{"n_layer": 14, "activation": "geglu", "init_std_o": 0.0, "weight_decay": 0.16, "lr_head": 0.00791, "schedule": "wsd", "doc_mask": false, "z_loss": 1e-05, "steps": 4561}
Each number is 500 + 25 x the weight over its row's rms, rounded and kept within 0 to 999. Layers, rows and columns count from 0. Numbers have three digits each. The size before them is the row's rms in percent of the matrix's.

# layer 9 attention key, 128x128, rms 0.0933, rows 55-105, columns 0-127
095:503465509462490500493528518488496533540465482500518491553510556525494517486516516523507533457513521489529496511491477512482486480476486520450500478460474537516485503526529524540518508492528468502450425469478502538467520514498481515508532474472516538507485502468516496504496525494483520511483525454537483518496485512468522487529527523549493514461504512565498522511543524507493499504470
101:526515564493466510531524500472472521498533530483479483482506488435460509492503478526519499514487538484506474506547455481489466498472519520536502485501543490473454543491486512484498485477474504501522571522524507567538473481494489519501480517514504491463511497495524512497481476472493487472508473506501506491489489502447493527500453466498551479506502489486506536478506450488507505456484
079:473455495489459451523468547493518509478472507503471501497506474446499447510523542522507497525492506526476515500509487507513455462495502528552498538535477493521505525483453488488519486522504527504513476508495502498531443485516517487515503475533518474520480515480510488474525504461514478533493496468470499483525509507477542494483461531495495543509512434473497517485463484537487516436490
089:498497500511512450498477501525546519463514536520499479516502557511430504489482468457491503508471521518515519470512526513502518502520530500498534500537500544512479498503488469507492536508483565497543555504510533525523489466494440529515504516511516506513455476506520483529512473501524545501501464514520478497549499485465481496474499437502508499483527455530509500498493488488479465524514
113:472501440495485495466500512516467544516516485495485518532486518499469494452477483483484481494446488511469503468457482529496517481480510499474504483525432553492535474502489510535528490528509503488515456481443447480484519484515484441479519500504478518517504514464477548494544506491455481504528489472538511520533497511481516495512504506523488514490520527558496517527523497507535499516513
090:509494519498541505521519516471504567488463463546521515531450484496470472458437510490512478502517492497497500545468523500468473463482477483491477497533501477470517495542476519520443474519530495511504475527493515515538504507475556463487490523479494512472500484500480500478468497487481479512480511493488519491462483509513535460468502498481521491495512550506495537513490531535566513476500
158:502494542547498531536492479514522437433490500458515470489531475514494493544506501559477489489539520483490499508549510457470489496537518519541505510499566477490494528482513498486501484476492525491524495506569520502499485488478511534524466481510526490446534495531494500539505520457533531497492518495503483515514467500504480507499478487471502503536500484452493501475487470481481488479504
112:465489471484488479474505524492501517543494477499467513496490505452513515446513483459545482509501460518479526487474492544515546484474515454516469468509456534508500473482481529567512500521491511503475482507452461496512531512528488472508506498533470509524459483426505525500519458528481498499470518472493535538491493489515505516523470511517491509476494525522506479517509549524497507537510
105:493532534559540514528488484453501459443496527474492499481515483501505505528457520521488487529487488487520495517559479484501514547511519519520488497479514450494456525498473500465498499459510511525515484490548501554496478497512524506479485453523548527488517508518533513540453538477534496505470504507524478502514515515489490533479503486485487522509493494473537527499502464497531469443519
083:502545502488559518476511522518514510502469501477526505477505522534456547488465512486487503508510482458501459513527532514487484468503511502545459489546504482492504491487482531493517500489516491497485500493538457531514415502499466510476476516490504501520514460502464500525544509501538474484519434481514511490490488486480560502492528500496500498483523488519427543487501507489500545510514
081:478500518530548542474476521512492492501546467519498488533519474475465497481552513493478513499468493525487437476512500522491474471506494491480526538476525502531489522471542497496521518499516473507487476529521529475484494491497460541485495476516506473510466517509427492466526493510479487520520453496474508499532491480526496539518509477493532504499470485507445487497468497511510526427450
080:521493499505465544526514467488546494468502451478511515484489497506470514416501462481467504508499483459470490526484518496526500545475504520526478501468478474513503494492462526491468512477491519477519482473484504539479503504530507498493523492515524525480460529528497497482502499486494465507499535456509505548500507490530534455511536463478507497502531578504480546469492534532491470486478
083:523448521517475493539474513495465479488517501498500515532521452496492451482499476439521527497499504527445529507493525511524467478481433547529472518520490460515565467548483514529504522489500483483496517543464517483464498498518482508501474505510513514485482529505479482478493483515482478550491465473527496520515508490513484458517498511481515499534529536511500504492469508538516467469529
072:479509499521471504490496465499538526487487542506489509503478507488490548463522514472483537464477529514511470515501469528464479513493429510506502537482454477472524486515487511467495509539498501537481500489473487481479525537494519509453526452527504479460556483501473521476504506466540520476496502491503505484526485477506464531491524514459492492449475472504492477545466491467561508501491
089:498482502502549503505524506499482495488488509491514560476497470523509527495478461535436505531507525483493488431483530531473529555526522494479480462462514507469502488491502497486514512458437504528510481490527494515511482488463501529522487505489446504517491525529458552517486506480508508485462483463519486461491478470497516535493491528456507482495508510487454486534535505503473485489461
084:524515494504513512487524466524512497510456478470508551427522488499540512520497499520474515518483515510510514472501488505491528508519541506461518507505507499481530468486460497470454494506480484502511524501506529512553479502488456517457494503503492506472533482554475537519500503499518514472496527475516532489491518478488541514490478444494515476511486537479447450534491520432455528522485
086:489486496541528503505481531533551476507498474506493519516508502467523502500545476493506478496482540499497515489503547493466510514527517513549500490520563482489446502501527458511485464474514474501515486450543519486521516494470506517553531523544484511493507491502486479509494493452532510533481519502508492424517500513462513481502512494482478514486491495497456520499498499432504517511432
095:513497498484495490494509502489482491473569504530486556501478450470534481469500471452504497500497485492527493470500506508475510511493531544521498454425501495523476489538461489508491478517461467511458479535511504475529509484485542525513498507472540502510462529491512516506439473494465484491510477465507451486504543485488469499493498539482548511518486450503495474497480488527508502490532
101:471491491503492484514517471532501445498490525470504502448499528490513508488542494449488520505531514520463478473446487507521496490477479483477540498489481533527509461477542529551544495500495483448499525494533481500478516477514457490482479518537532466494455489493539507487471470537513500508494491464532492486530509481489511483512486541510448468457503468540506504492530507448498482501520
119:497471536492544505519501467500522461491534496491528554492506534533537503535558502508515547458528518536404494456504459491515480489537477498522481501518531502451506498490518490500465489525477511475500507498511514505533512516497485516521535510536459473452478494512495504532513497479507504522510536494479478468506492495506522493524485515491485498509515473495479466526523492428488498491478
101:466473477503475503479516500501523519466504533488492492502526565505504503531518493455453502465491539522512527502508470457475512467484523518479458491529463503546533519503471485550500509500488513476506521486460525512457468506483443485453535475508514503494525495497534505477468470488478485491524524510468554535509523540496521503498486529519464472501481505538464507534478497493468540486501
103:509477522505524451488519467503457523484548489500504519480484474479456500521474500499494479503462515518511491458463524510501483581517479488538459472521503485494515519497528502478486514478532521496491514542465491506449493506472491533503498501464532553496472477511495511523507517523535539500528482487495494518513530494488556498544524515519525546544494483469460506550500504523536482527487
112:514470497497531524502513508495518504509484459495434506492500473486502485428547510480535432498499455492471530491519532529527499527510492493460475507537473518491515481494489490472522523511529504510477540501475483492506465510536476474501491519517494509552503530454481468491512452504457452498483470485496483520531461537489490512502549474501483473488483475495460468508470506481463490506484
104:534516478487473491504462517550496529555478543431519513534513508508510482484498536499515586507487528500512520474504481489513501500481500485519515509497521516540487495485483516517547499516495482480495519510495520488497508462511483469515510549520469480482489520491497546467493491521472500512466505529439523469480510464497507554497466545495499514474480490498477535455533514506489453536501
110:509482537494514526493489500451527515519504481489492509507467526503522472468487461477519494478503512523478462504491487493554474530525480545546481486507471537489507525509545461469455524488510489489442499494480504521522513521478525533469532483485545473494496474498456480504525526546486459499559479492511460513527513515494541471536532522498496478526523546504494507476477498518488533498461
081:528501486476486491512531517509476501497554494462467507533454528459521495500479477495486483491549485494502464484496478467478444543517490519492504492522480491507471515509435480501470518512495507537441519514496495511504528483523524467486493496455493481541511473509546535530496444506518481486484513500493536519509491482479482506482486532471547486486481479495525535478521503533517546556534
077:480462512517535546502494490525513494538506513495512492480508442486487505503463494504512477500494483465550540516504510479496518470520510440525463483464512463446496462510477480493478502527483523488508492450519502518499462509521495511535547486506495522500535473543442539543493503489510538489495546479508493519503498436516538518488518472475493486488505493488462542532464512513511485524487
091:539520480486453458443533495468493508531522524479490491507478508509506494525475593467516431471520509476488502558478439485498504475500498534498511521514482526478516507469508516503489498510484503530490541480506498543449479484490546477466479480470499511498494499482554482490491483511501487494495485498522529546504510523504496448488472476511492540494467527516494515516501507503494528517502
075:452519476539498509504477506501494521501490465497445477542519464492527539462522533465484498504501519457485467504472457505478517484522477549496523527518475515545485510522530513489469516517484491482489497509504513506453492498504525527471525490484527525548459517487490518536514516539513497474485472471485524537468436472506522475531482468533484527501521497511512487497561533534515480517515
090:481554494476436496498494464489519525539488501502504501523501464500528468507516491484495509531508497486461515545494462492510459512486438515476515510455504468490476487466538534504477484487482475488499488493431483518451498499487503463496505494498478461500502529490485517499453491465448542512492462486488498485492513490471450514517482524463532458523506484452513506505506503522478460493459
084:526460538505550483475514507518523478478517532471510497545478528514453520494471493502468487505505498491532499513527524482472500494536512502524454521475532491523542493515480525499483490487527503538561450501488482489491492519500503474515532510511510483500504490494536526526494518456494536504547548495501464522514482485506523516511446545518507478499542496475509477552545493528484455540534
092:497459494439529504485514517504488488476539545493472505479520548456481492534475472493500491455530483450514479480489511468518508481493555474484445481522492485469505492493453502521482519502522536488517506479560476516522504505538509492507481476457485497513487468498506527498504514486481452470497470518504547501495509490540533509456503544510508509500485501484519506527457495446468528465509
088:493479533526571486523507453499518486490480501475482516484483507490484519515488487507473486466486539500473480449482503496481520536476487508550510492513468519503473507475467503471530543518487467488525515476500492522494503539515491540469495483524481473463515496558501550499525499500556498525467491448532507479462511546493527506502484508485511461495491507518431487519462503466508519518537
100:533500515493526536505518517486520499511538492533459564478489488485545517464497524524463471524470515509513504442517537541515462558512482547493499498472508441488462513536519476506471527445510497503499509487513527512494516516504522513523514483489480489542537518503523509518509491502504482493524516515490495474525470450510526526491502513472530463498500527507484495568496491462518543514506
102:464454505484514519498515473484509482497521534477498492495525548494493477523495528452507522531511467513532457558524501492534542495513487443519483467544535522495504496492457514474529480485461493475458511521482491516519538523565494518464539499478492513450508462519520492506497482548507492496526531455514520502497516478474515491511527512513508489489477479531538500538520504508462518513531
110:514466511516494474492507509488494485476507448544484511522500441530479497448521540492521504470477523521504543535480527492491451534492492529516487477510493539513505521528502495488512514502485464469479545488487516513447467487515518511540518488492525543496532516522501519523470530536510494502497523521459514498519491451494512550471456477482532526504506487486448467467479481559495489492517
101:478514521471519510488538498479491464495474529479550482488467563556544488505511501502508468531513524465514530493470490507522541482478541540519490547520500529487518507503538546461514465533510501485497444460511504488474464508494495487516494521518504507501525491479502479507544508487506491545463557507519507529509478537504540524487508480549490499515500482503504486508537524488509497454533
110:535485470524545507508505486550489510478547533468523545535552518514443523514478488509465456521519532515506534460519459489492525498517488524517520481529557504450502516557488527470489470496471540467511493508501527503489511486486510530492498487525477492517538494541523511545506500474539474505495514492510491481473527539491504473505509446494473506491502517493452502515521485520520510495500
093:509453503509504500511482511489517448493502462530508504519468539563471500482524530499511479491533514541482485465486479476510535497504526504496487511504483516498549431497493499509467541511439476483497513508475492532551507491547490522515476454490551522506488490516506511534507520486496516496485493515529499527501485574514516484506497453502490530467540535509510493502459473521479521523532
112:495471547497554535537503494513518521458557504510453489492506524524530491531474494510471488497532526466497491507533480474508477485508508521533499513469534475490489508501489469463482548493508472549507514445515540528520535533501516547523475471513509527499550510527476509527489540459525530471484506529494459506465504496471506484529515511515532496530485513486486478493496470539489541486495
112:442483469457527438502502539502472544520491523498461469512486537551482528499510490493519520533540513475490502497470499491511458517475539525442491461498476492510500507459474522543513496538494480512507533479453508510551523468545501513518464525488486504468507473481518516494482483503453456503501493514460475487481496476509488510471506480506502529513488474495529523527493495506482542501529
056:535490547497524540501485467523532511477490528496512449458514497505499492476552481555493506484500500526507506560472490492532499509516508495465444525520508506523486496495529464443510446448459491521501519522514513532468528492491469451504510466485515484483477485505471489482502481506483441478475500470501481511506504491510511453505489492467491517521552498546519499509530502501533501500464
101:484512544519488529492505451496516503490511513485439503471517551559504500529519520532538523541521507531526522485478455468496495510550510475521498441493529464506487498483452478493520542475497477533525479454524510496473462508483536520460524488486524514496519531524508464556465505522526496513461468484518504507500523498518511507517486483457516475518478498471512474511486506524509506522494
114:493491511483497499556506502516501482480479508508474497504554457555517491503501527518470522506498527529513515531537470509503506482539483491504487481494516478454523488484456520480475503517458485553498523460515537485462496515505499504486461513479515474461517514504523479497495525532490486463479496538504481497463442463505521500566459550474504520528480478484551480486497541475508471514524
102:512507494469486489460517518519502489527477508514445469518501460523510502483507519501517496504501510512503511568475484492492517538499505525492559482517502487504525503483483484543537487492519516542530480476493510448495520481446525479471542566505491499520534489466519486504497471528483523525504434531519527490466498483506494473524455527540568489483492528474525489514498521502507500544512
109:466511494522465526536482516492487537483510481484469510490525513485534494539493478505470486492519499525494515579499450463530505524485502497519487506530537479518468527520530483489505491525489543470490555493533543484522490536516438512487517514482525511454531551526495480482504524487483485516513478473462471484484466465475512523536509507492547529508516494493499528518532512547480521493484
111:514479524487494516523472530524508507518519521481461491462546495436481512505478492530464503479511493497476552514495522532468517451515483525480531451524504458486456527491511493512483488499514461520501528542489511486508452522477489490481494453448507503495489488519520484540518476514520488475481518499515474489515494545519502530529496484479472500515462526531543494471488475455474483484564
108:503460492530496485494548503458522508493526508466496482480521481524494512503488539494510508533477516531498510446522483484505468548514472514501497510513509493483528490483485534478526464478466545463514522533496545483491543498473510514509511527514517515472481516525496511497498487481481507527501509494492551495492502474439527474524480466490520544485492448439460532560528471543498491468471
112:498505482511513509513484492527521483467495520507521488493503492467424443528528476519483474455514516508553475513480546491491511506503562513509534482498531487496491483515534500514524539480490507513478494546505517474493466443521453530533500505494507495509523476525466489502507516500522495550472491508500490485505532507460481509487472523488486528534509444453483485519465520446520485517457
120:505482501507512484479524508514480512494471481488461500507516513463519452504537513489504492533480475543519493542486484557489543478491521481464493465524490511491498503510520502509486571502538508477499522490529500459521524494518507431478500514483490494465458476482491523493531451520522454531421515483440520483521504486494527536461469487500513496485496495485527533494508525522496530514483
109:457490495512530462475540524483485496519472501513503514494547452507515481468460501479498466526495471503529512521477464547534485528508490494514486469509497504531491499446499492476460513503494513489501511488529516490488525483519501561482518524521542507490479505531553440521486487521506523455495547507474471526451485479502526489536515516519435516517528476505471478489519524500551498499485